{
  "n_layer": 11,
  "head_dim": 64,
  "activation": "swiglu",
  "norm": "rmsnorm",
  "norm_place": "out",
  "positions": "rope",
  "rope_base": 10000.0,
  "init_std_qkv": 0.0373,
  "optimizer": "muon_variant",
  "lr_mult_qkv": 0.7,
  "lr_mult_down": 1.5,
  "decay_shape": "sqrt",
  "final_lr_fraction": 0.0,
  "batch_tokens": 131072,
  "steps": 4992
}
Each number is 200 + 30 x the weight over its row's rms, rounded and kept within 0 to 999. Layers, rows and columns count from 0. The size before them is the row's rms in percent of the matrix's.

# q: layer 3 attention query, 256x256, rms 0.0619, rows 244-255, columns 0-127
# k: layer 3 attention key, 256x256, rms 0.0557, rows 244-255, columns 0-127
# v: layer 3 attention value, 256x256, rms 0.0615, rows 192-206, columns 0-127
# o: layer 3 attention output (transposed), 256x256, rms 0.236, rows 192-206, columns 0-127
q244,129,208,186,194,191,164,224,187,232,225,193,197,236,244,183,177,214,147,149,185,172,204,210,224,175,183,193,198,197,147,223,191,189,223,223,217,188,187,217,194,237,203,174,248,229,182,236,222,168,210,181,218,245,186,180,139,216,200,288,210,228,202,165,180,145,183,213,182,229,250,187,155,203,200,216,175,220,179,211,160,232,187,250,202,275,242,213,251,194,211,232,197,144,212,215,233,164,237,176,220,221,229,171,206,247,185,253,247,237,164,221,186,223,198,178,180,250,217,168,178,194,253,266,257,165,261,238,212,159
k244,111,175,184,214,123,173,219,207,193,182,183,192,198,216,208,143,183,182,194,205,173,259,239,214,228,211,195,236,218,190,211,212,172,172,194,225,198,194,204,144,213,162,214,228,212,211,224,229,225,224,190,216,208,214,196,191,211,310,280,238,256,179,241,186,173,200,197,189,222,224,175,161,168,227,225,159,205,179,190,216,212,172,158,198,205,179,270,218,176,219,201,119,183,182,190,175,157,242,155,202,246,211,212,181,247,206,198,243,163,137,214,224,233,215,168,177,202,256,172,181,212,239,246,267,193,210,211,179,241
q245,118,205,166,208,156,174,227,211,161,220,220,190,196,211,176,200,210,255,224,180,152,150,198,208,152,274,209,188,228,205,201,225,182,182,160,136,208,137,140,187,144,199,202,218,183,206,187,224,193,263,213,228,195,219,214,168,235,207,189,189,140,188,200,224,182,219,217,229,165,246,212,235,165,203,233,174,238,208,147,210,185,216,224,163,150,206,250,287,181,135,194,175,181,232,147,227,220,159,179,201,250,187,191,184,211,196,235,186,145,174,203,175,160,198,133,204,204,193,143,202,220,164,224,185,197,183,209,197,200
k245,108,195,239,176,201,195,204,203,184,196,230,158,167,169,184,160,220,200,222,188,227,156,199,177,166,246,226,177,200,208,170,244,149,200,190,195,177,233,212,166,215,224,182,218,229,242,209,206,232,234,209,198,170,188,150,165,204,206,153,227,176,150,219,121,172,240,214,235,252,164,252,228,181,185,215,174,224,268,195,175,222,191,179,176,244,188,250,236,220,208,186,202,219,231,224,209,145,204,200,207,207,197,215,194,197,212,147,200,190,225,201,267,197,203,145,230,181,210,205,209,221,210,221,181,212,278,182,193,178
q246,117,241,197,233,183,210,222,173,187,191,208,186,140,182,256,205,229,209,166,147,199,156,207,183,224,165,240,249,145,215,208,192,203,162,218,192,209,191,174,234,213,241,214,210,202,203,184,179,222,166,207,166,191,218,201,215,140,199,238,185,180,225,222,199,162,154,223,207,153,139,209,177,244,190,217,225,205,221,220,221,196,241,186,208,263,212,218,257,190,203,242,172,169,286,207,139,133,184,129,153,239,224,238,220,182,204,171,212,205,206,193,162,203,177,157,200,186,189,228,175,190,243,228,192,169,196,229,201,223
k246,101,225,223,202,169,162,206,172,158,226,192,156,180,210,228,166,198,261,213,184,155,229,204,151,197,175,202,212,231,164,184,191,169,261,210,219,170,180,173,193,152,215,181,184,155,235,170,246,198,259,186,182,160,218,231,231,190,177,187,189,209,214,188,226,220,193,249,212,134,154,211,195,245,176,244,211,186,193,172,130,165,197,209,230,237,265,216,221,186,184,146,218,200,213,131,180,202,151,174,213,213,277,215,240,211,191,192,213,139,147,187,109,192,170,177,247,200,212,203,202,151,193,204,173,191,208,214,213,219
q247,112,215,157,191,181,210,218,141,195,220,176,183,151,192,243,198,197,191,203,208,205,246,176,243,185,194,181,251,251,245,177,231,215,202,202,184,196,208,197,175,187,228,236,195,209,200,183,223,219,165,166,148,232,211,211,201,155,222,227,185,231,168,193,185,222,180,260,190,183,160,168,195,142,246,214,199,192,227,237,263,186,166,195,168,171,262,220,235,190,273,202,208,177,230,211,251,157,172,156,252,208,197,239,223,203,221,202,198,184,204,205,213,200,107,186,236,199,209,147,207,180,196,237,235,236,220,184,225,149
k247,105,231,210,183,190,208,176,195,218,198,177,123,169,205,253,234,174,203,233,210,134,228,250,246,186,187,210,183,277,196,208,213,226,185,186,204,166,125,196,156,257,203,237,192,131,237,189,220,197,225,204,192,209,172,193,238,170,198,180,213,236,170,203,133,228,181,275,201,198,120,168,248,153,231,233,214,254,166,236,201,144,149,172,174,173,180,157,221,233,181,156,213,131,274,170,215,187,218,219,238,204,196,161,220,162,132,176,196,203,207,215,184,173,200,178,199,197,204,182,157,177,219,218,248,237,224,186,186,184
q248,115,226,151,200,165,226,231,199,204,188,129,188,179,167,236,207,191,174,220,170,194,211,238,264,225,171,212,174,185,147,220,190,167,197,194,204,182,258,169,216,158,246,200,237,244,250,198,150,136,246,212,230,207,240,225,216,139,199,248,218,190,187,198,205,232,206,139,136,209,188,226,233,235,225,204,189,215,208,169,191,224,244,150,237,185,193,212,168,215,215,194,197,184,204,190,218,200,233,212,254,176,282,181,182,213,174,279,188,165,215,232,232,207,155,244,232,187,204,138,170,191,227,177,223,217,229,237,154,182
k248,107,207,164,160,233,226,274,200,183,191,214,251,202,142,230,201,193,196,216,223,156,248,179,192,217,157,225,217,180,157,177,224,192,186,220,225,209,213,153,210,216,245,169,220,180,196,215,177,213,218,172,196,199,248,193,217,145,232,162,182,202,195,184,175,180,150,142,188,187,196,198,251,188,194,180,209,215,188,169,159,199,188,174,230,174,224,185,196,188,225,194,158,170,143,206,190,236,158,139,193,207,188,246,160,221,231,260,194,160,185,195,180,182,162,199,200,166,248,168,211,211,242,229,181,219,202,225,234,194
q249,116,186,193,196,194,166,168,182,232,178,188,174,175,202,157,220,203,172,285,155,187,200,185,171,206,239,124,257,203,218,201,181,168,157,220,206,178,151,188,163,185,207,246,163,213,222,205,183,172,207,200,171,213,186,216,162,198,207,197,162,217,211,215,214,279,132,163,199,229,214,210,190,201,181,232,168,182,198,244,234,252,236,171,150,225,213,176,188,179,170,228,217,227,197,223,137,230,182,166,172,192,165,172,219,184,151,279,190,256,198,209,174,236,248,192,192,228,205,183,176,210,203,224,199,153,243,175,218,154
k249,112,176,188,172,158,185,195,200,192,178,216,185,196,166,168,209,223,188,220,189,163,194,183,203,169,209,179,240,223,233,192,164,179,208,187,175,162,178,204,190,161,230,240,118,243,222,167,184,214,189,221,232,248,195,239,187,200,195,242,214,231,212,235,137,221,144,227,180,170,207,198,188,197,206,202,150,233,217,259,217,213,159,170,147,212,201,207,215,156,200,218,186,236,188,164,114,231,173,171,208,154,225,173,172,246,229,235,189,225,213,216,216,174,195,226,196,262,164,226,157,221,221,227,204,206,219,180,221,255
q250,118,243,226,286,209,184,164,218,174,176,187,218,203,176,228,197,227,213,242,237,211,183,163,175,194,189,271,170,198,213,259,217,222,192,202,200,251,205,191,203,207,183,248,193,210,179,231,165,204,192,288,190,161,192,236,222,225,180,189,226,207,186,233,189,179,203,199,181,119,169,163,191,244,194,133,169,223,209,188,196,164,196,198,191,199,216,212,178,200,224,266,219,230,169,141,192,218,251,221,166,175,206,147,210,212,176,210,225,151,154,207,210,208,139,198,185,177,146,230,157,204,174,191,199,196,217,174,145,195
k250,107,260,236,257,211,181,241,219,147,169,185,163,220,154,205,216,220,251,177,231,193,174,175,219,234,208,254,199,236,224,197,183,197,263,212,226,186,181,136,214,227,179,213,175,168,173,217,195,181,176,228,203,191,252,218,263,247,244,217,210,184,187,201,231,212,166,174,150,187,196,233,210,255,157,210,233,246,214,176,203,172,201,157,192,238,188,176,199,184,237,265,196,252,199,204,192,226,249,196,190,254,211,171,196,193,161,226,200,193,235,187,187,184,173,181,183,177,189,175,135,228,193,202,166,157,167,156,130,142
q251,128,171,263,240,203,197,242,287,208,218,207,176,206,172,176,206,157,191,171,181,186,190,157,167,163,221,207,246,192,225,220,231,224,176,192,166,154,219,232,194,247,181,165,148,202,208,179,214,235,221,211,230,231,186,208,161,197,191,198,260,163,196,189,245,207,206,171,184,170,241,166,235,223,205,143,193,170,131,204,217,185,235,217,241,191,187,159,195,240,266,193,220,213,198,241,235,155,234,265,209,176,173,216,183,183,203,151,202,181,196,252,139,226,237,237,226,235,179,199,245,194,170,190,250,121,205,230,183,187
k251,114,185,196,222,239,216,274,255,195,233,183,178,196,196,188,191,170,207,171,178,237,219,198,207,180,227,211,196,212,219,136,215,267,210,196,206,175,258,243,221,207,163,190,211,184,217,247,220,215,192,194,202,224,193,187,164,220,272,184,292,229,198,196,203,191,258,173,183,170,225,167,244,233,239,178,212,175,202,226,207,225,221,211,206,184,210,187,193,244,187,207,206,242,250,244,191,165,253,243,203,146,202,209,218,173,211,164,191,200,227,186,176,225,186,243,195,189,140,183,205,188,185,183,253,177,205,236,209,185
q252,117,176,203,185,222,198,231,197,212,237,207,194,213,216,203,168,175,177,212,186,156,159,181,130,204,227,136,167,211,157,214,215,210,246,215,228,199,216,209,177,199,194,207,183,215,242,183,210,199,246,194,201,178,237,227,222,199,156,140,190,183,185,131,231,163,190,237,191,208,242,210,199,185,174,202,198,172,215,224,161,198,188,165,192,174,193,253,199,176,125,128,186,215,227,157,215,235,223,197,237,233,197,103,189,202,202,201,161,176,207,223,176,249,217,147,203,122,176,176,227,200,200,227,166,243,204,223,209,224
k252,118,169,219,156,192,242,185,157,181,206,198,267,183,214,240,245,171,193,187,220,228,140,173,183,161,227,184,160,166,209,233,239,185,204,164,198,228,192,219,148,188,228,219,175,201,231,174,155,182,213,186,172,188,206,226,223,197,176,223,222,131,167,185,192,185,231,211,184,245,213,194,166,181,163,169,188,188,283,204,202,250,217,189,159,215,204,221,216,169,199,186,185,249,225,196,215,199,183,150,246,187,195,159,150,221,197,177,204,174,237,215,173,237,201,163,231,124,204,232,196,164,223,214,200,195,209,179,212,164
q253,128,197,180,203,204,166,197,131,249,214,201,275,157,199,166,218,183,173,211,265,242,195,214,247,178,207,180,235,212,217,202,189,166,173,188,226,227,185,186,164,188,176,209,229,238,186,245,211,198,215,228,199,241,171,232,191,194,231,195,213,186,183,219,199,226,194,216,194,226,193,172,171,199,154,203,217,155,185,178,166,208,205,220,255,199,214,175,206,238,223,257,189,194,180,211,208,213,153,221,165,203,152,224,235,252,221,184,183,259,161,162,257,191,259,243,153,238,197,214,241,144,202,175,213,167,150,206,201,206
k253,107,214,123,202,173,188,193,215,225,186,218,229,202,223,154,198,164,168,206,260,190,260,207,229,210,214,216,203,189,156,211,194,183,234,182,180,263,215,167,215,181,170,228,150,198,194,231,208,222,187,212,205,231,180,195,171,213,230,228,178,174,247,178,166,195,220,179,213,254,219,191,157,171,185,213,217,143,194,146,215,188,221,216,223,171,223,219,215,171,226,164,216,193,185,249,225,240,206,222,223,214,152,223,179,180,190,225,215,277,198,139,211,222,207,188,197,209,250,243,184,182,176,176,200,200,193,211,170,209
q254,111,174,209,197,191,212,231,155,198,236,186,211,157,190,177,231,146,159,186,222,221,166,227,171,222,168,195,212,236,207,145,186,181,182,167,157,196,189,153,220,235,242,210,210,223,173,239,184,191,248,248,201,225,252,193,207,159,207,235,171,170,266,212,159,202,225,279,169,215,178,182,172,194,149,208,237,159,218,214,215,207,206,184,222,228,148,200,232,176,230,184,219,209,227,196,187,188,171,186,229,244,199,209,178,190,190,249,283,182,152,183,272,159,184,230,215,206,174,183,222,167,195,165,217,168,201,137,182,179
k254,111,210,137,183,209,221,204,159,139,185,205,205,204,165,190,195,198,192,195,232,195,222,207,159,210,162,175,227,199,181,218,164,173,166,240,200,159,172,218,183,234,221,236,190,210,205,217,169,215,180,201,201,226,233,188,218,196,181,206,193,162,232,202,148,211,157,234,167,168,174,217,224,213,204,233,230,165,194,237,172,271,215,146,226,222,162,183,192,229,200,169,190,198,242,213,182,114,170,157,201,184,236,233,206,202,184,173,232,186,202,183,221,249,211,191,221,201,175,216,191,160,220,144,187,144,204,212,165,193
q255,113,181,180,173,192,205,198,227,193,232,148,202,204,176,223,239,239,206,211,195,183,229,222,189,156,183,209,233,203,226,212,192,196,214,218,191,210,219,220,173,187,193,218,247,244,174,206,159,230,214,184,186,229,199,206,171,182,215,215,163,193,227,168,225,189,160,196,154,132,231,206,188,163,174,271,155,169,201,194,273,234,263,154,216,242,237,150,195,181,215,210,199,226,210,161,204,181,251,253,178,191,236,201,239,196,204,192,184,242,256,228,164,186,209,176,211,174,126,180,179,201,243,144,190,203,199,158,226,180
k255,105,209,233,210,246,213,181,180,217,236,140,216,173,218,218,186,235,180,213,144,180,220,187,195,217,212,220,184,215,178,167,209,215,222,197,200,216,144,174,178,198,229,159,241,254,150,205,142,185,184,154,168,215,169,176,165,177,212,161,148,230,212,163,171,180,209,144,192,161,202,213,191,197,207,221,213,249,204,190,262,220,241,154,194,212,232,183,201,177,210,185,188,199,146,214,209,224,211,243,174,263,188,202,228,171,216,219,160,203,186,226,226,191,228,191,162,185,186,235,186,175,142,155,199,216,240,190,210,160
v192,093,174,202,145,241,236,172,192,188,190,129,211,237,140,223,174,189,221,192,176,186,173,166,188,201,207,226,206,199,180,143,231,197,171,184,185,219,175,181,219,202,165,219,178,232,224,208,174,249,189,187,202,174,158,224,183,205,226,213,181,169,235,227,176,163,114,141,197,193,139,214,196,205,191,185,198,247,183,218,219,199,251,187,244,198,211,185,219,218,170,173,248,144,222,185,207,186,166,224,175,202,265,126,196,224,177,191,211,212,148,185,247,249,192,149,202,174,196,210,240,236,207,180,196,226,193,184,214,182
o192,089,192,217,220,187,161,238,208,190,197,247,215,134,195,189,212,194,189,239,216,246,252,224,208,223,181,168,217,207,223,237,164,217,213,237,238,191,187,248,255,239,209,168,172,196,183,195,235,162,194,219,208,172,234,153,204,152,194,190,230,228,167,193,218,213,222,240,202,227,220,140,221,218,189,236,228,171,191,179,195,199,170,251,194,171,179,181,146,166,217,178,174,236,236,217,214,191,215,213,162,191,144,200,198,151,221,191,186,162,230,207,147,195,213,260,215,224,214,226,244,142,213,197,233,139,198,192,214,200
v193,103,211,214,214,228,183,179,198,185,219,172,232,178,218,171,222,231,253,145,255,189,253,180,210,278,241,239,250,167,182,217,177,192,205,208,187,127,214,224,207,157,202,211,205,236,179,221,239,231,226,163,197,174,166,194,205,201,241,193,154,167,208,216,229,211,158,188,267,203,213,148,198,204,204,227,195,240,197,254,200,206,206,176,190,222,153,184,217,184,186,216,170,180,197,240,173,180,262,142,163,239,194,210,270,179,166,199,221,191,156,181,224,224,163,179,230,202,235,225,226,161,183,168,167,208,214,196,214,202
o193,092,162,202,196,190,210,251,220,231,202,233,155,258,150,225,205,161,186,231,144,172,206,189,159,178,157,156,164,245,215,195,219,207,206,195,220,227,189,220,164,251,237,222,182,192,210,161,171,204,190,207,207,213,222,213,188,187,165,159,232,211,172,215,220,159,213,192,192,234,187,240,211,181,202,165,203,203,238,186,219,124,167,222,187,219,221,192,186,244,187,163,215,163,176,183,222,220,191,208,224,151,165,156,153,190,227,198,173,196,225,227,166,146,187,195,154,162,153,189,168,195,209,261,205,218,202,214,220,205
v194,100,152,197,193,210,232,199,132,144,202,196,213,173,247,184,189,183,204,193,214,236,188,149,215,164,150,188,197,252,216,198,204,248,148,264,235,192,198,227,193,208,208,205,210,195,198,142,161,230,227,198,233,250,174,211,195,163,157,257,150,183,219,230,188,203,175,256,170,195,208,194,201,160,190,238,167,159,176,220,192,195,222,175,230,219,227,216,216,230,235,203,185,195,232,180,210,198,215,231,217,198,181,175,227,251,196,265,222,194,191,202,208,232,246,172,216,189,192,185,189,179,219,240,224,245,216,154,176,193
o194,086,225,186,226,176,189,179,202,252,154,161,182,197,172,214,200,265,213,166,181,213,182,241,220,207,259,174,150,183,181,212,248,179,241,172,198,216,202,196,209,181,192,204,167,245,225,232,219,206,180,213,230,209,211,205,202,221,233,167,225,211,224,174,204,209,184,106,225,145,139,193,217,216,185,168,219,226,212,180,220,200,228,262,190,158,147,201,247,219,205,212,207,224,168,208,222,178,196,181,191,180,197,194,209,173,197,133,175,171,182,201,181,183,179,243,206,185,186,242,188,206,201,177,169,137,154,150,182,199
v195,097,163,162,157,188,199,241,196,178,181,227,197,182,208,158,233,231,218,208,206,178,176,207,199,277,217,153,188,213,238,239,208,159,189,221,175,225,229,219,192,237,202,164,261,248,211,217,185,179,247,185,209,169,189,201,196,170,224,142,132,231,207,151,168,171,179,195,221,249,195,189,207,206,168,167,230,218,188,204,208,206,181,213,204,201,190,209,211,216,202,211,224,172,194,145,175,221,147,213,204,203,210,212,184,234,147,220,225,144,212,165,199,160,253,179,226,183,197,204,235,196,199,189,218,214,247,163,214,152
o195,084,214,210,258,239,244,193,207,216,177,151,203,208,201,200,174,169,195,178,145,222,211,152,184,142,213,208,261,166,194,160,193,248,183,194,232,215,216,143,193,187,204,215,107,142,228,225,212,205,147,214,218,209,183,229,232,172,247,211,214,164,183,209,236,205,240,213,178,185,194,231,236,180,246,233,183,197,191,206,208,185,200,177,146,213,192,176,182,171,199,253,164,215,204,231,182,211,209,169,192,188,206,223,177,192,228,197,209,247,195,191,195,204,182,223,175,234,176,177,186,238,207,191,158,172,146,238,185,238
v196,089,206,187,182,213,220,202,187,181,192,176,142,182,206,169,238,173,205,210,166,181,165,214,192,154,185,229,227,181,140,199,229,213,199,203,253,183,203,168,204,174,175,154,189,233,206,205,175,221,192,212,168,158,287,206,171,173,190,169,150,155,221,213,223,184,149,176,179,162,270,196,211,156,165,188,193,151,191,132,228,195,229,179,182,245,217,199,187,212,202,193,127,224,179,185,201,175,165,223,128,207,215,191,230,157,228,148,227,213,224,218,182,208,209,207,228,204,222,174,206,212,181,183,188,174,232,174,138,222
o196,080,198,210,200,220,199,214,227,232,193,230,226,213,201,181,170,256,187,194,231,206,238,146,217,206,177,182,201,186,262,241,182,209,167,188,234,173,181,177,193,293,204,222,203,183,177,198,214,192,180,171,230,229,158,218,176,210,198,202,168,235,178,163,191,172,242,219,210,240,142,221,189,248,273,181,202,218,209,265,176,232,198,198,185,177,186,250,177,207,242,186,239,180,172,209,230,241,238,207,233,222,188,228,183,226,182,222,180,192,207,185,229,199,180,182,186,155,187,193,221,140,206,227,180,192,200,143,222,145
v197,097,251,168,250,247,151,181,178,257,233,199,234,193,203,147,216,210,203,188,157,238,238,181,203,194,186,233,223,204,184,205,214,244,193,177,181,238,206,223,227,150,202,186,242,176,204,210,231,145,219,179,244,181,197,234,256,214,237,225,177,141,200,124,177,205,208,199,164,193,176,198,157,198,237,197,202,181,167,168,176,222,150,208,197,211,262,217,192,172,200,183,185,192,147,218,184,143,246,167,162,250,215,229,214,121,251,185,183,135,224,226,239,228,205,170,250,168,204,204,232,256,232,153,184,194,158,204,185,238
o197,084,188,214,147,133,138,223,208,150,176,224,173,218,239,238,162,164,220,215,189,193,122,219,196,234,207,169,194,192,196,164,210,172,226,186,186,192,179,174,186,199,213,197,160,233,212,182,134,312,169,171,216,214,171,203,197,172,148,182,174,248,220,243,221,187,213,236,196,243,196,228,221,171,169,194,230,208,219,192,190,195,200,152,179,149,124,192,200,208,204,180,203,179,244,174,199,253,161,244,258,159,181,166,202,254,218,196,206,216,184,170,136,213,207,269,157,204,214,194,211,155,203,191,257,208,180,190,177,191
v198,099,182,224,196,218,229,219,213,175,171,191,226,161,128,239,212,253,297,196,226,214,225,166,151,194,152,213,216,158,194,266,223,219,202,210,181,180,145,166,197,187,209,172,188,173,148,265,207,178,191,272,207,168,248,240,198,223,253,184,193,191,213,172,157,217,155,197,139,221,175,161,205,235,207,149,167,207,205,233,196,151,182,185,261,133,192,201,198,174,194,191,155,227,188,217,195,247,194,179,155,225,159,177,210,206,166,159,242,167,189,201,203,205,203,227,195,189,225,183,249,220,156,152,158,198,176,182,198,253
o198,084,189,207,192,157,141,211,210,182,232,192,207,247,180,127,159,216,122,180,187,194,222,219,230,237,221,148,219,195,169,214,209,165,179,205,244,237,174,229,182,190,180,245,171,241,187,174,260,232,214,127,215,234,174,169,176,222,212,218,212,190,243,226,217,184,210,229,183,189,170,181,171,182,193,238,221,173,230,198,205,260,166,191,135,214,254,207,149,197,208,141,269,197,197,170,244,153,188,237,252,214,253,212,196,195,254,243,176,179,227,274,196,216,207,153,188,226,190,226,231,170,174,231,210,215,256,181,209,195
v199,092,198,167,178,177,242,161,219,215,214,202,155,211,217,192,218,172,207,211,130,214,218,194,218,174,212,205,208,182,223,228,195,198,256,183,187,183,171,219,218,166,299,191,187,154,164,160,226,210,208,219,179,183,215,202,208,247,205,185,167,206,241,193,250,183,218,229,247,135,220,246,205,186,196,231,147,246,139,227,232,237,225,221,144,210,221,203,179,202,202,162,186,172,196,155,221,178,210,168,172,130,206,213,171,216,140,156,156,179,199,186,192,146,199,183,201,195,201,213,236,130,197,228,185,156,220,211,227,223
o199,086,215,232,210,213,197,239,198,192,184,229,222,139,166,236,162,193,200,151,254,192,163,213,238,226,186,194,193,186,192,206,196,203,175,201,220,253,228,202,187,198,164,192,204,257,260,214,168,223,209,240,221,261,271,144,223,179,206,217,179,171,197,211,141,238,209,175,156,248,196,197,205,217,197,165,208,137,233,150,170,181,179,230,223,201,236,222,200,187,199,229,247,251,153,230,201,214,191,235,203,242,178,226,230,181,261,226,284,206,215,194,220,267,185,208,201,196,204,210,181,293,162,172,172,195,174,169,199,192
v200,103,162,193,190,170,176,245,183,244,220,161,205,167,187,218,212,221,184,193,210,203,217,246,220,180,234,197,161,202,198,202,268,199,239,172,175,219,202,210,190,241,176,156,164,226,204,234,207,187,220,256,230,189,160,213,203,245,170,233,161,234,164,208,211,191,253,185,223,203,187,215,253,218,228,196,222,221,208,222,165,228,176,230,208,207,210,146,238,227,212,255,234,220,154,185,195,83,223,196,169,126,172,207,201,190,171,281,220,202,116,197,215,213,189,201,202,207,178,197,232,175,171,179,175,233,226,178,173,231
o200,094,215,175,201,212,207,128,204,158,194,223,175,233,199,196,170,232,240,179,211,186,148,144,217,207,216,188,229,197,227,196,136,185,150,259,160,172,173,201,164,155,224,290,218,167,199,162,190,218,230,182,177,210,250,213,174,139,247,212,211,177,216,225,190,186,113,203,192,191,158,231,170,171,183,186,154,164,189,185,255,177,181,192,178,219,211,248,165,165,205,184,165,249,193,203,227,217,152,200,172,211,247,156,231,181,200,152,185,223,237,209,268,155,225,205,195,222,240,199,174,204,221,266,204,146,148,203,213,182
v201,095,182,222,203,210,264,214,205,164,198,166,174,183,197,216,130,245,196,187,253,216,255,225,242,154,210,261,186,225,216,167,203,180,178,189,177,202,250,167,244,244,222,210,174,151,254,245,195,215,167,175,220,152,246,249,165,202,164,202,218,178,239,220,251,189,180,198,165,182,214,176,231,195,153,191,145,214,172,195,192,195,222,158,234,192,174,170,154,238,226,216,149,194,156,224,165,206,225,235,192,216,242,230,149,175,209,176,221,165,158,234,199,211,203,199,192,224,179,145,219,156,149,198,218,161,209,209,256,184
o201,082,181,195,160,206,201,185,235,251,168,240,248,239,218,200,225,167,230,234,149,223,170,222,169,194,240,143,222,174,212,181,231,216,195,213,210,203,171,193,197,187,164,189,240,241,170,155,171,192,241,195,181,200,187,154,221,219,243,133,186,211,229,199,176,238,193,216,247,196,162,201,206,220,150,186,250,180,243,213,199,215,212,193,158,157,231,215,286,219,178,225,250,231,231,159,234,168,204,222,173,182,163,158,223,214,191,175,218,235,222,214,176,192,189,208,245,213,174,254,177,165,211,175,164,197,147,131,196,241
v202,096,183,163,230,181,236,224,210,207,247,174,232,237,164,206,233,177,171,212,247,178,234,199,205,275,146,215,189,172,213,246,220,242,175,190,240,176,197,189,200,226,243,162,192,249,244,205,204,264,229,193,243,172,231,181,261,159,229,204,173,231,191,184,162,200,194,202,183,222,150,138,202,197,173,229,229,234,179,219,225,165,214,189,257,166,182,205,187,192,186,202,165,181,170,177,175,163,224,176,226,206,184,198,206,182,158,199,221,247,194,244,132,171,185,148,182,158,245,210,217,193,213,152,207,221,212,240,176,239
o202,090,251,220,236,210,184,214,230,146,154,160,163,224,237,179,197,198,213,223,195,188,232,247,160,166,219,183,216,226,168,220,182,185,183,235,179,214,191,220,168,200,145,238,195,207,166,198,271,144,148,184,185,146,176,251,183,251,196,193,251,212,226,188,222,166,237,183,199,197,223,204,176,199,244,191,215,194,250,184,185,173,215,180,142,177,166,168,208,168,178,176,228,179,183,202,189,235,196,188,211,199,191,176,189,227,249,187,202,134,206,178,220,251,196,216,249,210,169,218,172,196,162,209,212,205,212,155,215,161
v203,095,197,229,234,223,221,202,107,220,209,184,210,138,182,241,210,202,185,131,191,157,226,172,203,195,190,234,194,226,130,168,192,160,203,225,234,201,248,200,212,252,232,149,219,237,221,211,198,196,202,177,183,167,219,228,217,212,225,244,163,237,165,219,198,170,288,251,239,176,210,191,186,203,139,223,272,190,235,244,149,186,232,206,235,229,165,192,240,191,197,201,166,189,174,156,226,182,188,202,159,197,231,163,233,188,185,222,236,195,235,254,203,194,163,136,156,183,242,198,136,164,227,243,244,193,223,209,181,211
o203,090,194,209,208,185,169,195,248,205,145,207,207,242,159,214,231,200,173,270,159,210,209,236,197,212,220,195,182,202,259,184,215,242,152,216,171,208,131,258,163,179,174,249,183,146,180,203,219,257,236,272,166,215,180,176,178,151,153,186,241,199,196,195,174,201,136,106,206,253,179,241,233,205,274,171,141,214,169,155,220,212,186,219,197,192,282,197,186,211,221,200,217,243,230,235,177,217,222,195,189,186,195,231,186,191,247,184,214,208,134,127,174,221,231,237,192,185,195,181,196,175,178,188,196,220,228,187,169,252
v204,102,197,162,119,182,212,227,184,199,199,226,235,193,224,218,193,192,198,203,204,174,224,223,169,134,221,179,146,165,153,230,136,202,160,218,194,234,183,238,190,175,236,247,219,183,241,199,177,155,223,221,207,181,226,218,165,174,223,228,222,149,207,218,165,213,235,184,188,213,152,176,198,156,179,248,185,187,205,178,201,204,143,216,196,195,240,247,168,212,194,200,152,233,114,220,196,213,196,155,218,172,233,154,197,236,202,181,199,232,166,164,151,238,168,157,183,220,182,229,188,222,198,187,260,135,219,201,176,163
o204,089,178,192,237,223,190,165,261,228,217,157,219,217,142,212,190,200,212,207,214,236,165,196,205,244,169,250,247,223,254,200,270,197,214,199,208,183,207,158,154,219,141,185,178,183,192,156,181,225,171,177,183,237,195,173,250,207,177,188,181,237,182,211,236,233,148,233,205,162,202,238,226,271,180,158,227,229,243,200,197,220,291,205,198,159,165,175,231,206,205,149,273,245,235,194,198,166,182,251,181,178,192,289,181,176,223,163,190,177,223,274,238,181,214,216,241,178,167,201,163,199,174,173,130,181,149,200,252,217
v205,099,200,186,195,228,242,163,197,168,202,246,178,159,254,221,121,206,186,183,146,198,171,225,208,185,250,186,160,160,237,242,168,210,215,231,190,215,184,209,223,233,180,188,227,211,187,213,224,195,203,192,188,216,220,148,211,222,206,208,218,193,200,109,217,178,224,203,157,176,145,202,253,190,207,207,233,218,191,251,215,238,182,158,181,206,156,180,236,193,137,171,215,202,185,208,182,192,206,201,182,174,213,215,229,242,196,193,152,140,181,217,188,253,219,184,202,227,219,206,214,209,223,183,207,235,171,228,187,166
o205,088,207,183,173,142,184,233,179,219,186,187,226,222,208,214,256,231,180,211,250,179,248,181,164,219,198,212,209,237,209,186,212,141,232,247,225,204,217,255,142,138,179,194,211,213,233,162,211,194,204,202,183,234,148,242,182,213,159,191,204,197,189,239,217,193,234,182,184,208,208,216,150,197,191,235,175,218,156,199,185,176,235,214,220,223,200,209,218,240,211,206,194,229,243,197,228,190,170,224,162,224,184,216,143,158,210,181,225,276,221,153,195,198,224,234,196,151,173,238,153,198,173,150,199,183,213,143,158,223
v206,099,227,197,264,201,122,241,213,219,172,188,233,175,225,175,162,205,213,216,186,211,223,196,206,208,212,233,268,160,180,177,191,189,184,251,248,276,199,187,187,184,243,197,228,207,207,216,218,179,171,185,194,132,179,160,221,228,207,211,220,213,186,197,190,212,205,184,152,177,170,247,193,245,235,219,206,198,111,156,161,186,145,186,215,159,236,207,201,208,209,233,218,205,205,151,243,193,262,193,147,227,177,190,221,211,245,224,193,200,179,207,193,169,213,181,171,215,230,248,221,202,187,242,200,156,189,209,210,254
o206,085,152,234,106,178,233,144,179,199,168,216,241,206,159,230,214,197,199,157,195,205,195,206,170,196,201,155,218,210,199,227,212,192,171,173,210,156,209,190,206,208,185,214,152,193,218,187,150,222,193,174,200,244,188,243,204,215,177,229,193,180,164,262,198,214,187,223,200,203,183,145,199,214,170,162,184,186,227,211,199,186,223,202,160,211,150,201,162,188,196,142,175,240,212,264,193,187,150,195,247,191,232,245,174,195,189,174,182,170,220,204,142,192,177,229,243,223,194,205,206,189,184,181,188,280,244,277,203,203